From a checkpoint of a small transformer trained on Wikipedia.
Size: width 96, 3 heads of 32, MLP 256 GeGLU, vocabulary 1024, 0.986M parameters.
Architecture: RMSNorm before and after each block, capped logits.
Training: a variant of Adam for these matrices, 122M tokens.
Each number is 200 + 30 x the weight over its row's rms, rounded and kept within 0 to 999. Layers, rows and columns count from 0. The size before them is the row's rms in percent of the matrix's.

# layer 2 MLP gate, 256x96, rms 0.0878, rows 18-66, columns 0-47
100,202,244,222,207,167,229,155,200,179,188,216,281,172,194,191,184,169,213,191,161,233,160,203,163,213,177,139,277,156,183,249,192,200,225,172,229,189,233,196,232,234,202,203,186,227,221,227,203
090,216,222,209,216,174,174,225,137,150,225,189,153,194,218,216,187,121,182,195,206,170,161,239,198,199,172,230,240,210,166,151,198,159,189,205,140,246,170,201,189,216,193,253,167,236,182,211,170
100,189,207,175,141,210,186,183,187,180,212,290,228,208,204,232,184,194,212,226,218,210,193,137,213,205,190,258,166,194,234,264,129,177,266,185,203,193,207,179,187,242,200,159,174,176,221,175,197
105,200,216,207,189,197,214,209,197,170,204,195,224,156,257,168,229,137,236,217,207,214,183,176,243,118,180,171,244,177,248,208,165,193,213,202,200,183,241,210,243,170,190,170,218,224,237,193,160
097,234,218,287,229,215,248,177,221,231,209,227,186,205,209,194,185,227,205,193,174,169,244,184,202,211,182,180,206,154,192,210,221,158,183,117,225,162,221,199,176,180,215,219,201,191,170,216,180
096,218,196,191,221,244,252,209,222,170,218,206,175,181,210,235,190,184,169,188,199,234,188,222,201,207,163,205,171,154,207,199,211,183,196,286,263,205,172,233,164,226,238,199,135,210,190,181,211
100,236,238,199,200,179,147,246,207,215,196,197,266,156,193,231,176,234,238,196,223,182,204,229,151,187,161,216,184,250,169,151,228,247,210,171,169,193,223,190,199,196,196,185,160,152,185,168,195
095,181,210,185,209,206,253,235,169,198,209,219,210,163,194,257,183,174,205,240,198,202,151,173,200,223,227,214,192,174,241,235,194,199,204,232,169,174,214,258,186,210,237,268,167,247,186,155,203
115,243,264,174,241,193,220,207,191,193,187,187,169,198,219,208,190,189,213,158,164,170,145,163,206,147,159,230,217,217,186,240,213,232,243,178,170,249,182,178,232,217,198,197,182,200,182,175,223
095,193,217,194,177,219,203,171,195,219,224,152,179,235,226,167,196,189,152,246,247,197,194,251,242,228,225,211,207,176,235,191,221,229,174,231,230,196,246,220,208,131,198,203,193,224,226,173,156
093,202,204,205,170,210,232,222,214,118,191,156,181,183,257,172,229,216,135,178,219,186,166,168,160,189,260,150,197,134,182,167,172,174,177,223,171,205,187,170,158,172,154,201,270,178,258,203,203
095,183,166,225,209,214,197,234,209,244,214,202,216,198,217,207,201,204,185,194,145,300,200,225,187,170,164,189,221,253,181,151,210,176,160,233,234,194,224,201,164,178,128,235,210,222,178,214,211
091,196,229,219,178,193,192,191,169,205,215,162,199,204,197,207,239,191,206,153,151,195,200,191,205,259,187,175,176,167,228,164,197,214,144,204,160,176,235,263,248,238,242,155,197,180,209,239,154
102,214,216,202,199,220,215,214,165,218,207,142,164,183,216,235,269,211,180,175,211,216,244,184,166,202,218,168,192,203,225,156,207,189,229,138,193,118,201,206,180,158,202,230,176,154,132,196,264
106,232,230,210,197,210,213,166,224,199,161,212,211,204,215,153,202,200,190,167,201,165,229,204,171,192,190,189,178,221,232,179,156,218,230,232,188,218,235,212,253,211,244,212,215,241,105,171,149
092,221,170,237,206,198,223,178,224,221,172,206,225,163,215,146,195,221,191,154,161,174,191,157,189,203,158,175,172,280,178,133,152,189,217,141,184,230,145,263,281,191,198,203,180,261,239,174,188
104,216,206,202,224,160,201,197,238,171,209,183,184,158,199,256,212,165,261,208,191,260,271,218,197,217,157,179,179,223,187,174,201,211,274,189,194,204,129,147,174,200,205,180,216,255,191,176,129
104,223,172,232,211,186,194,193,264,226,191,169,179,168,240,211,201,200,219,194,236,178,169,157,304,195,178,208,174,194,221,200,215,160,207,175,156,184,199,190,152,158,208,262,190,245,153,166,166
101,173,226,208,134,235,183,220,189,172,160,176,201,206,236,119,192,178,189,199,156,154,209,208,227,230,153,228,175,201,241,189,183,188,202,183,240,216,210,322,192,199,208,208,206,217,211,219,149
097,261,205,180,187,181,222,223,164,210,151,187,200,209,217,265,208,173,222,168,204,233,224,204,229,282,137,161,165,230,178,195,198,202,202,195,207,232,165,207,169,193,161,181,209,162,204,191,189
100,156,179,197,191,218,172,166,194,220,159,215,186,140,226,226,220,222,174,210,149,206,239,204,216,191,163,220,165,279,169,190,165,199,234,241,216,171,151,207,225,128,195,257,153,163,174,235,202
098,207,213,194,205,229,170,209,203,184,256,172,214,235,188,206,219,200,154,226,183,140,165,194,254,235,188,245,192,233,194,180,240,165,210,189,197,228,198,196,200,214,173,219,158,160,187,214,151
100,163,228,265,219,112,244,191,178,184,227,200,183,246,257,185,164,194,170,174,232,184,199,186,206,239,210,210,165,175,170,181,143,204,214,138,202,220,185,194,203,202,193,200,183,142,267,163,183
109,249,185,199,247,200,232,200,208,185,200,209,146,213,216,223,237,226,179,191,198,187,142,194,195,206,198,187,165,214,162,224,201,185,183,226,252,192,252,200,195,166,240,200,175,172,253,139,213
102,256,212,154,183,157,185,236,172,178,183,147,206,218,184,205,186,187,222,215,165,196,156,213,225,224,204,183,221,189,189,198,153,211,233,218,209,208,162,167,196,207,229,250,203,129,222,222,244
095,212,243,227,176,156,151,191,178,220,220,229,229,173,222,224,218,180,203,210,197,219,163,179,221,204,213,178,187,258,283,240,179,169,220,255,220,162,216,209,174,160,216,187,199,188,224,185,183
099,186,276,172,149,132,199,165,226,197,210,256,174,168,194,220,217,202,205,208,233,166,227,207,185,191,215,246,222,182,212,171,159,214,217,167,146,221,202,188,193,245,193,226,191,160,199,225,185
103,171,232,234,196,144,173,210,223,124,215,235,192,153,177,249,224,222,202,201,217,168,160,164,194,220,156,209,217,185,178,194,183,233,174,200,222,268,146,188,186,197,194,162,193,169,243,186,246
109,252,231,256,195,187,223,135,244,161,199,198,155,161,257,237,214,200,194,181,227,195,193,151,203,170,208,180,208,180,212,208,181,198,160,224,213,244,212,215,176,207,211,189,169,194,244,175,144
097,226,169,216,187,202,186,192,210,223,215,165,180,219,166,225,217,233,202,196,186,156,220,211,201,196,237,205,147,190,159,147,178,143,170,256,197,210,221,251,289,217,182,166,238,229,298,173,194
099,171,170,201,198,176,178,197,218,233,188,242,216,152,213,217,181,169,258,178,204,204,191,186,235,130,206,161,251,222,212,245,218,171,182,202,150,193,226,167,170,197,157,174,185,198,159,173,163
108,176,226,195,202,142,198,208,134,189,193,241,203,199,178,244,157,248,262,204,160,142,209,203,223,174,206,219,153,206,186,194,164,191,247,243,183,185,160,176,235,158,153,247,172,195,198,222,236
092,205,187,161,184,172,266,228,198,236,158,218,201,201,258,195,221,240,259,188,196,179,146,154,200,204,227,137,222,239,174,197,201,213,189,183,180,217,221,225,147,206,176,185,193,213,224,199,222
104,207,217,208,176,185,151,180,220,202,221,181,234,230,159,219,250,213,190,200,225,214,270,178,255,206,157,231,194,222,205,150,223,230,221,171,144,227,228,146,182,174,197,201,186,167,214,240,186
089,193,190,225,231,217,167,211,170,201,198,152,218,201,209,144,213,272,196,206,158,226,203,192,215,183,181,174,181,181,134,229,206,198,223,180,221,152,227,199,171,183,168,235,197,183,188,199,184
101,246,165,157,179,225,214,204,204,209,178,184,223,192,212,206,239,138,167,215,242,204,153,180,308,230,206,242,210,148,191,184,196,190,174,213,186,202,174,195,199,169,207,222,185,175,240,230,207
099,244,187,129,196,213,150,180,137,178,207,204,209,198,144,136,214,174,204,200,194,184,199,144,210,239,219,241,228,218,185,191,165,221,199,196,195,234,161,205,208,216,157,155,220,183,176,178,177
107,193,226,214,158,202,185,197,221,229,194,222,262,198,229,260,170,217,160,179,161,187,212,214,238,205,197,206,189,223,153,169,204,213,175,188,206,167,217,184,245,216,168,173,180,179,167,187,150
109,255,200,171,233,211,218,214,220,154,185,210,237,197,179,185,187,191,192,192,136,186,207,173,217,240,187,264,187,166,176,178,233,216,178,210,158,194,178,166,236,169,205,259,163,244,240,250,210
106,189,148,171,243,185,211,197,162,190,146,160,239,177,170,190,201,242,123,222,178,240,220,148,251,133,208,225,206,208,192,202,169,214,226,181,253,209,165,163,213,213,203,178,223,226,221,230,200
110,185,249,254,174,190,147,215,254,189,200,203,172,216,191,239,230,190,224,190,224,165,132,182,185,231,179,186,238,194,166,222,167,204,217,236,196,174,173,176,182,217,209,217,169,218,174,135,196
113,143,212,207,218,237,204,196,210,272,184,221,214,231,174,223,171,198,207,223,171,276,226,244,196,208,224,201,203,149,183,199,170,193,201,239,226,210,197,158,168,179,198,209,138,215,200,169,201
107,206,163,171,216,190,213,180,189,205,154,192,209,222,228,168,207,164,231,242,151,201,180,186,252,238,162,195,199,210,253,157,119,212,210,218,231,210,213,218,123,170,194,228,169,209,213,207,167
105,239,212,176,269,203,208,205,193,226,190,172,206,215,228,207,174,176,174,188,215,246,207,199,233,192,180,236,176,146,198,177,151,213,229,194,223,231,193,199,226,188,172,190,174,181,230,188,189
102,244,247,168,223,184,191,179,193,138,197,217,204,177,200,230,229,182,259,170,200,217,229,143,169,190,218,189,173,224,187,214,143,163,154,142,268,218,188,216,193,192,145,220,188,211,171,194,209
103,181,239,159,201,167,213,272,235,183,194,176,177,182,239,184,211,228,210,225,195,233,245,153,202,173,210,191,229,184,248,143,164,253,176,240,199,231,239,231,182,223,213,228,170,170,198,224,194
095,202,229,130,215,175,200,182,178,169,151,190,202,226,200,244,239,220,233,226,212,198,231,240,218,211,166,216,205,145,217,209,160,208,206,192,167,186,178,231,186,191,208,216,201,190,218,199,200
087,242,173,203,234,172,218,214,192,222,166,149,213,201,156,225,226,221,178,180,125,240,232,211,214,209,166,174,245,173,149,216,189,237,212,273,186,160,193,265,194,234,161,170,247,172,166,175,229
096,204,175,227,126,178,186,157,221,220,162,196,161,199,251,180,162,157,223,206,159,218,230,236,185,203,236,171,227,218,175,171,212,213,246,219,233,194,220,141,199,195,232,157,162,154,191,227,177
# layer 2 MLP up, 256x96, rms 0.0877, rows 18-65, columns 0-47
108,215,181,168,182,197,205,186,213,206,235,198,187,248,162,183,229,175,208,173,236,172,197,222,199,199,182,219,202,167,203,214,215,222,227,195,210,205,193,170,249,204,179,234,197,190,224,192,180
104,179,179,187,153,226,143,208,218,226,199,164,176,203,154,141,202,186,205,242,214,245,228,213,244,256,219,202,224,151,174,183,238,170,199,183,194,221,180,167,228,197,177,219,169,215,160,179,203
097,183,201,178,212,197,188,196,167,215,173,281,172,195,232,208,174,204,148,211,207,178,141,267,186,213,217,180,239,196,199,209,205,188,179,200,214,240,241,179,243,181,197,192,182,244,222,168,174
101,206,201,250,224,204,204,199,232,248,163,195,144,170,222,157,204,238,152,205,200,181,213,186,207,213,192,212,201,203,197,198,224,241,247,193,195,198,181,166,176,215,232,156,161,243,173,176,183
098,153,204,165,225,181,201,215,174,149,228,155,211,184,244,221,244,216,159,147,243,210,183,219,187,144,237,196,159,190,239,187,213,189,154,197,210,240,221,166,184,199,142,191,200,182,189,225,246
097,205,186,190,191,160,202,187,245,218,119,254,239,145,255,201,165,228,209,190,219,215,225,220,201,206,197,264,164,245,207,220,198,172,206,235,189,210,154,162,213,206,229,171,216,159,208,193,233
105,160,230,155,227,213,197,199,216,209,211,230,224,217,177,231,204,178,156,155,168,195,151,166,213,163,215,209,122,192,168,187,132,181,231,188,198,208,190,240,240,249,216,146,260,230,146,208,235
095,194,165,209,193,218,176,253,210,220,188,246,178,184,194,229,174,200,167,145,185,186,266,184,212,182,195,206,181,217,283,224,250,210,169,221,174,216,196,186,198,181,194,179,186,200,243,191,188
105,209,225,180,204,188,179,162,138,261,142,193,219,157,214,198,204,204,202,200,185,118,217,188,218,183,173,204,230,217,190,176,219,190,219,199,211,228,182,169,237,184,124,198,214,188,165,154,205
097,151,160,187,256,205,205,222,231,145,216,238,213,213,133,192,240,214,226,226,215,212,215,250,217,193,211,241,192,157,200,200,170,206,243,248,205,224,157,227,183,197,172,170,216,205,187,160,203
095,174,206,218,193,220,207,185,184,217,206,181,194,221,173,180,150,162,194,209,197,211,215,201,202,238,177,232,177,190,205,199,176,99,100,207,218,194,164,189,191,239,220,213,213,214,149,256,196
096,209,221,145,205,178,229,214,196,174,236,171,242,217,140,232,240,174,184,227,210,215,205,165,194,176,212,152,201,253,239,188,184,197,195,195,202,276,223,192,172,224,227,238,186,226,237,182,200
088,214,216,212,201,220,177,200,240,179,177,211,199,197,205,198,205,193,206,242,254,162,226,208,170,221,223,215,187,145,225,233,193,180,232,132,158,207,179,167,191,195,176,224,218,197,288,237,217
097,182,251,147,220,185,216,234,184,185,157,261,208,200,197,176,194,224,233,152,185,186,260,188,187,183,180,171,201,227,193,146,263,162,199,174,166,212,147,212,202,193,196,203,162,230,182,175,174
102,169,208,229,179,189,238,217,171,178,177,211,224,176,193,227,153,202,215,262,105,214,242,202,220,168,185,211,198,222,206,208,183,216,222,187,201,219,194,198,212,213,173,214,222,197,172,191,218
097,175,195,194,260,205,292,186,222,188,224,167,226,212,240,174,166,180,206,185,199,178,173,167,205,218,194,210,169,173,244,182,181,135,246,178,196,206,212,262,178,169,253,185,197,178,210,192,223
101,224,139,195,187,207,235,228,217,203,211,195,243,199,153,212,242,238,219,204,172,236,202,211,241,196,158,218,218,166,171,203,208,230,185,234,182,211,249,188,239,210,248,227,141,186,168,238,220
106,182,182,191,195,220,210,231,189,228,251,171,183,187,183,182,154,198,260,259,250,208,254,192,184,231,174,189,211,227,204,241,189,205,184,157,226,190,152,223,228,211,231,181,203,215,166,219,236
102,206,202,174,168,167,156,137,211,233,217,191,193,186,245,174,194,165,198,191,195,165,216,167,164,153,188,199,209,171,168,173,267,199,197,223,142,194,195,155,179,197,161,235,193,148,161,224,205
101,205,152,159,214,121,182,248,146,207,207,178,201,217,207,189,196,190,198,191,185,169,219,214,215,172,150,206,173,175,233,149,211,165,241,180,256,203,191,182,246,202,205,169,227,165,177,157,191
110,229,211,184,202,160,235,156,200,151,232,212,157,188,261,202,237,198,213,253,205,169,161,176,204,223,201,199,293,118,217,208,203,256,207,159,208,219,214,232,223,225,216,205,231,227,202,187,158
094,195,173,198,250,223,196,150,154,262,231,183,177,200,185,189,201,148,178,167,226,201,242,260,218,192,209,221,164,183,215,227,178,180,189,132,157,194,177,182,236,184,185,228,195,219,201,211,245
092,191,228,229,196,183,259,296,217,155,173,251,193,190,228,210,193,179,203,197,232,231,194,172,251,169,178,170,197,209,205,196,195,230,205,216,182,194,196,168,183,251,143,166,286,166,211,213,223
099,171,258,200,167,242,184,223,185,195,197,230,216,184,209,225,148,246,215,173,240,217,144,234,253,164,207,269,255,184,205,213,159,190,215,204,212,131,140,204,227,177,218,232,159,242,219,188,220
091,226,189,222,202,174,153,151,188,222,252,235,172,186,216,221,151,260,189,204,193,206,206,211,200,206,156,226,213,195,91,210,201,214,179,202,247,182,256,155,224,205,185,198,247,208,174,182,215
091,198,177,147,216,159,214,193,198,223,188,258,257,145,176,200,199,239,159,254,214,183,207,251,181,171,232,208,226,217,181,210,194,199,193,160,220,198,199,180,140,228,212,145,181,215,201,217,179
108,183,196,210,173,169,168,168,148,210,215,190,231,217,228,205,225,229,251,183,198,141,183,212,166,226,212,199,269,189,206,171,218,206,216,137,173,157,243,197,238,201,199,214,158,207,186,184,255
103,178,160,128,190,206,221,148,221,225,187,211,212,193,211,147,229,197,208,217,236,251,195,190,180,217,204,233,216,220,215,223,212,161,187,191,182,146,197,163,177,180,157,235,171,256,182,152,185
114,185,203,225,220,226,222,217,257,240,162,207,239,178,236,185,141,202,255,233,204,226,243,171,175,177,231,201,210,167,181,218,210,256,207,271,193,248,146,166,204,259,210,162,183,184,208,147,164
094,239,157,205,212,236,168,196,273,281,187,166,206,203,182,159,228,231,227,214,251,195,247,188,181,196,246,228,189,187,200,171,238,225,207,230,203,186,178,270,190,176,213,235,191,235,229,172,171
091,189,195,222,179,180,103,222,139,176,213,209,290,189,209,215,232,178,249,166,155,192,178,219,208,209,143,234,215,221,166,178,206,206,195,211,168,249,160,201,203,194,200,183,212,186,212,203,181
095,155,270,189,199,135,157,149,211,211,229,183,225,206,158,156,179,240,201,216,217,232,190,190,151,188,227,226,161,212,189,230,206,227,197,242,154,231,235,173,190,181,191,215,205,204,227,172,225
102,225,143,179,217,197,181,156,159,223,248,222,211,210,217,169,168,175,170,199,205,231,188,213,198,232,205,243,165,135,171,215,228,241,146,209,162,207,228,196,228,244,212,203,198,188,188,249,140
097,204,206,225,217,191,204,200,176,213,189,242,246,199,157,209,220,157,194,180,211,175,198,199,231,190,207,187,195,224,165,243,214,204,234,234,188,183,188,196,148,155,214,196,263,222,261,211,233
089,132,186,189,258,181,211,197,191,149,225,236,223,189,230,231,196,240,142,197,205,170,187,220,183,159,174,269,164,230,197,184,232,228,189,218,149,215,218,193,257,157,251,191,199,180,162,233,198
096,210,188,206,168,180,215,228,217,200,205,200,189,235,215,161,253,224,184,242,218,220,176,185,183,186,238,192,241,223,218,168,178,186,203,201,251,231,212,142,160,167,208,187,241,237,226,198,149
102,255,175,196,237,218,193,246,171,194,233,171,226,182,153,169,185,210,251,231,231,146,222,131,193,185,176,187,183,218,235,177,214,213,191,230,213,191,212,157,199,218,186,156,211,217,194,177,218
103,235,142,153,187,210,207,202,149,191,210,163,190,218,200,205,176,147,185,181,212,227,167,142,283,182,243,231,190,185,209,164,228,147,172,207,198,187,192,220,188,241,211,262,210,220,203,222,202
100,184,201,231,181,190,174,177,227,220,214,173,162,177,205,183,175,187,168,196,200,195,202,172,231,218,188,213,182,223,224,200,180,141,248,190,154,188,235,301,155,198,139,159,204,244,165,204,211
107,160,204,182,186,151,265,207,199,199,172,229,216,201,185,168,228,181,215,153,200,197,197,250,166,147,197,155,230,213,213,186,217,226,184,241,161,169,193,175,199,189,243,193,196,178,200,147,189
105,194,168,220,210,179,188,186,211,189,154,207,146,222,204,169,200,190,215,193,277,186,199,251,202,215,228,156,226,199,195,199,175,151,170,233,262,185,167,200,205,191,179,186,149,238,150,173,241
107,216,183,202,226,165,241,220,202,194,187,177,171,151,233,189,236,276,156,197,196,170,215,187,193,172,144,180,212,218,217,122,201,188,175,195,159,168,218,219,156,233,231,251,170,209,188,207,214
105,157,188,222,274,198,136,179,205,162,202,159,162,171,246,152,204,147,160,191,188,181,171,180,217,227,193,210,255,232,239,238,205,215,170,244,216,217,213,196,210,230,252,242,243,251,219,186,154
095,233,216,156,220,201,203,163,167,175,245,203,274,154,191,176,197,178,230,217,232,206,193,226,217,204,196,237,205,168,236,219,158,135,188,192,230,179,216,235,233,227,190,195,202,223,261,178,199
104,171,201,263,172,211,237,187,222,178,209,239,207,200,225,232,212,242,96,204,212,218,172,205,199,167,203,220,201,248,200,178,195,175,181,194,224,213,141,186,164,181,238,232,196,156,198,205,152
101,158,189,218,215,190,198,181,197,183,260,181,164,208,223,216,159,154,196,213,176,203,198,188,210,149,217,192,280,157,245,162,196,221,214,218,221,189,264,188,215,208,227,202,139,177,198,161,231
094,196,219,215,141,207,153,155,176,236,252,242,232,241,213,189,249,202,224,204,184,178,143,167,224,231,141,199,211,239,161,190,194,191,224,186,197,162,194,209,184,192,202,129,140,227,226,177,241
094,196,214,153,210,183,133,158,186,179,197,185,178,206,164,197,207,175,184,204,198,239,165,197,212,193,187,218,240,215,222,197,238,216,157,188,175,224,158,135,239,181,264,157,230,201,227,208,137
# layer 2 MLP down (transposed), 256x96, rms 0.0832, rows 18-65, columns 0-47
112,148,210,169,217,221,208,219,230,188,220,190,226,164,234,191,181,184,228,120,223,167,229,210,217,185,161,168,212,231,202,174,208,172,203,220,234,187,213,145,211,187,163,165,216,222,237,180,180
100,208,191,160,159,250,222,220,268,250,130,250,235,233,176,222,230,240,203,165,196,230,192,178,211,215,196,177,193,222,217,224,233,162,165,201,223,156,217,199,220,180,207,153,209,187,212,217,249
104,188,140,227,253,133,208,191,229,278,224,211,175,190,182,142,197,191,249,207,226,217,206,190,221,174,230,212,168,214,140,182,226,164,141,220,218,129,170,198,193,157,184,204,199,221,186,202,188
100,192,223,199,204,206,183,247,167,236,215,185,246,214,200,218,214,216,163,209,181,231,214,167,253,184,184,182,238,210,202,231,227,217,203,181,220,172,162,221,151,191,214,211,164,205,183,169,214
095,227,151,199,188,162,205,227,175,209,190,224,269,215,181,148,177,162,189,214,211,212,236,242,210,158,224,142,174,162,180,277,218,203,219,204,236,226,165,210,210,156,232,186,178,202,243,161,178
101,194,217,185,198,169,224,253,201,205,204,264,266,244,269,173,215,209,204,170,208,182,253,229,225,159,203,198,174,123,185,224,232,250,190,150,190,168,220,180,191,238,154,177,207,248,220,192,212
105,244,188,205,184,202,198,225,290,222,217,161,235,211,177,210,211,233,219,217,248,138,211,219,204,224,185,197,227,224,191,230,252,209,194,150,160,182,259,211,181,180,205,168,193,160,179,225,242
099,240,199,225,200,222,174,151,185,224,188,196,204,208,197,182,245,264,181,201,193,292,235,217,226,159,212,181,195,223,170,191,171,259,235,206,225,213,175,220,230,187,216,174,176,141,234,202,234
101,225,188,212,154,196,231,215,219,189,199,215,224,252,228,182,269,230,193,189,178,198,191,200,172,223,227,229,241,254,186,176,218,214,175,178,196,190,207,107,181,231,198,220,198,193,238,199,231
090,243,185,210,189,190,233,227,142,224,173,208,217,189,184,235,196,218,219,173,170,220,218,164,185,182,152,185,222,209,103,171,181,212,195,173,163,239,217,190,220,256,195,223,175,178,175,223,172
095,203,235,226,197,150,240,242,244,177,231,204,210,221,238,220,209,158,217,168,202,223,149,164,202,140,231,224,226,202,220,184,205,251,232,172,217,182,221,232,121,205,174,198,202,217,275,199,189
096,143,187,182,180,211,203,155,229,199,226,202,166,160,214,195,256,222,203,168,190,179,212,224,173,231,282,233,179,173,242,237,178,150,188,137,199,175,200,234,191,179,187,163,190,213,204,242,237
092,212,179,216,200,202,188,235,189,212,225,165,148,197,147,211,222,234,158,195,202,212,173,189,253,230,210,169,231,154,229,172,190,166,210,228,242,190,199,238,235,174,225,203,154,226,153,209,183
102,215,193,199,203,163,181,200,213,226,215,217,155,169,185,144,195,152,183,151,251,162,189,185,244,227,167,233,235,247,167,179,156,219,229,189,160,161,188,195,165,192,214,235,241,159,156,168,191
105,159,164,166,201,178,199,186,226,219,244,168,166,226,232,169,191,246,220,173,213,196,190,208,203,185,168,178,206,162,217,186,215,223,200,226,164,185,241,195,182,175,199,173,204,218,248,216,233
102,232,203,161,236,183,170,204,179,177,216,223,226,231,163,229,137,177,222,197,207,218,183,235,156,235,233,237,229,223,212,278,233,243,172,238,203,201,213,148,152,227,221,200,195,201,198,189,209
101,192,177,175,199,214,164,273,224,183,253,176,174,195,200,213,138,226,198,184,190,207,183,224,198,181,180,219,212,185,233,205,158,238,207,239,215,166,248,219,191,228,222,224,209,233,246,171,180
102,187,239,181,217,203,248,207,162,180,150,222,178,211,156,188,181,166,203,168,225,242,149,217,198,237,170,221,219,213,192,221,230,249,170,233,237,165,230,181,226,215,175,186,186,246,256,202,180
100,176,183,196,169,210,184,216,192,212,191,178,125,192,231,230,169,172,207,168,215,204,215,169,206,222,203,247,219,157,178,189,207,182,230,126,250,181,181,279,200,195,156,233,177,194,169,191,215
105,192,187,189,194,192,196,188,194,122,189,170,240,201,148,220,186,234,195,189,154,159,171,205,184,228,219,153,247,197,235,177,164,216,222,239,227,206,194,156,216,186,199,226,106,203,166,222,182
106,211,207,208,185,197,223,231,216,211,165,244,241,233,166,218,221,207,187,265,159,214,200,212,216,171,209,217,187,209,192,256,215,215,185,256,195,170,220,213,217,188,183,248,297,218,208,188,260
097,217,235,222,188,158,272,214,251,222,152,177,207,201,229,200,212,242,191,193,260,229,180,173,199,191,179,222,197,207,230,225,182,211,204,254,219,221,236,195,212,241,178,197,164,242,191,170,222
094,180,220,209,253,211,154,158,189,180,205,197,198,204,187,166,223,273,233,149,168,203,264,250,160,213,227,193,191,206,196,201,192,180,202,162,191,272,249,202,213,187,212,212,202,150,205,195,200
099,203,185,199,207,218,236,207,175,178,227,239,237,208,168,188,210,217,179,215,185,181,178,184,177,190,234,170,183,193,192,156,215,164,201,263,217,226,193,186,196,182,239,238,163,231,229,224,236
099,162,206,261,172,228,160,210,200,192,253,192,208,219,163,247,177,227,203,216,216,216,206,165,182,245,241,184,160,228,249,205,167,220,179,188,173,187,189,174,194,202,260,208,182,161,224,237,265
094,239,195,142,165,171,193,176,209,173,202,178,235,191,182,227,179,201,224,185,151,203,242,218,215,164,216,174,271,167,176,243,217,216,140,199,240,218,207,167,176,233,211,161,209,209,243,183,143
106,197,197,155,249,177,176,180,209,189,255,176,167,208,221,254,239,190,195,199,249,232,160,257,269,209,185,212,187,144,214,198,207,156,218,191,192,223,220,237,186,214,180,215,218,183,118,216,190
105,172,194,232,238,179,202,198,130,198,251,181,165,189,152,161,270,229,177,209,194,187,183,165,198,190,190,230,160,211,158,188,221,214,213,219,268,225,198,200,259,184,192,182,191,223,217,226,236
107,220,85,174,249,160,239,228,195,221,186,230,198,160,174,171,193,224,184,184,202,193,231,233,204,229,183,211,191,202,200,216,200,225,198,207,206,165,178,181,185,214,151,202,154,220,204,163,190
090,190,206,224,159,203,210,198,195,142,208,199,192,184,213,204,152,200,170,215,191,189,215,161,190,173,159,227,189,222,202,182,143,236,224,160,208,274,246,184,213,230,216,195,106,158,151,181,191
091,204,264,207,186,229,261,214,232,230,173,224,219,207,192,202,190,235,155,207,202,269,252,231,148,224,193,173,190,198,196,183,203,219,227,223,227,159,184,241,202,230,165,221,207,264,255,188,213
097,171,188,230,222,197,213,193,200,204,180,194,180,237,197,154,218,167,172,192,154,140,227,145,244,253,258,172,168,190,197,256,226,164,202,188,215,193,160,212,169,187,203,227,196,164,197,252,149
101,270,250,208,201,214,222,179,182,167,188,225,199,201,180,218,215,201,170,184,195,181,240,131,243,209,236,163,231,196,203,178,188,186,184,224,273,194,167,173,208,229,185,203,152,167,213,198,211
100,247,262,250,206,221,169,205,202,239,217,181,158,221,218,246,158,211,179,215,203,210,214,178,193,246,222,226,229,209,221,159,212,226,185,136,188,243,271,185,218,197,222,171,173,166,194,247,175
093,167,213,193,185,228,198,168,230,282,167,217,229,198,211,187,170,135,162,232,222,229,190,139,204,219,201,178,189,165,223,184,181,164,201,261,218,231,182,230,193,203,232,164,220,191,249,185,180
101,121,207,208,177,161,129,268,232,210,197,185,198,145,156,232,146,208,190,157,186,207,194,205,223,223,200,172,146,211,153,235,206,162,160,177,184,203,211,215,202,209,201,266,120,170,182,180,201
103,208,170,154,271,218,107,146,228,219,181,184,190,165,222,187,213,173,220,183,199,236,186,167,181,224,193,165,179,165,204,190,225,165,174,162,174,141,238,183,215,207,257,202,158,197,201,220,212
104,162,211,183,217,219,156,199,207,180,182,137,240,194,227,220,236,174,117,261,161,168,222,132,169,201,169,179,200,141,249,149,170,181,229,204,202,196,222,236,188,212,233,207,193,177,158,194,182
102,201,174,181,225,151,268,198,151,156,203,168,210,192,232,211,205,220,240,164,174,193,215,164,215,193,224,163,201,169,173,193,183,181,189,185,200,200,202,173,176,168,206,195,199,196,263,235,175
107,158,213,193,226,202,216,213,211,182,140,179,233,231,233,260,207,174,180,187,224,198,161,152,239,229,185,189,244,197,180,237,184,188,241,211,234,272,230,166,229,205,213,231,204,174,186,189,234
101,226,194,202,176,213,235,207,191,206,209,237,210,219,159,243,200,215,240,221,189,186,254,145,205,224,155,140,151,151,183,232,260,225,187,153,170,216,239,204,205,268,204,189,174,179,185,159,179
084,188,197,147,220,226,190,195,214,274,147,214,235,216,189,202,205,171,247,185,206,250,229,224,210,197,295,191,199,228,184,201,223,208,209,266,217,175,181,176,195,125,192,189,255,199,231,189,221
104,210,205,189,175,205,206,184,240,257,201,194,190,212,156,244,183,169,205,193,268,236,167,192,175,220,202,224,189,135,195,185,194,237,214,206,197,217,209,179,202,246,199,190,201,132,170,160,200
103,161,179,202,166,228,175,215,144,164,229,138,188,156,238,186,187,196,231,173,195,179,186,217,185,201,198,236,238,267,142,179,211,202,181,203,200,249,179,213,173,206,190,218,231,251,214,190,246
096,193,221,212,192,235,199,155,232,204,252,223,226,214,204,196,146,230,224,214,194,207,249,182,213,138,195,215,199,207,214,178,211,200,208,190,210,198,229,202,190,198,210,147,227,249,177,216,261
106,242,244,146,263,169,208,202,133,242,222,223,228,238,179,174,208,213,231,216,210,221,199,230,214,204,202,209,187,199,159,230,213,201,172,147,184,200,153,226,237,163,186,181,244,270,208,212,201
098,226,265,165,246,140,181,160,145,199,179,187,169,203,162,233,223,239,198,166,159,204,230,191,180,214,232,152,198,187,222,208,153,216,227,203,208,193,208,190,180,129,200,190,238,138,231,224,177
095,187,197,192,115,182,232,176,236,216,184,176,207,203,213,199,209,225,217,176,230,189,154,213,138,204,172,205,194,168,157,153,157,189,182,221,201,256,186,133,190,190,209,238,159,223,215,215,171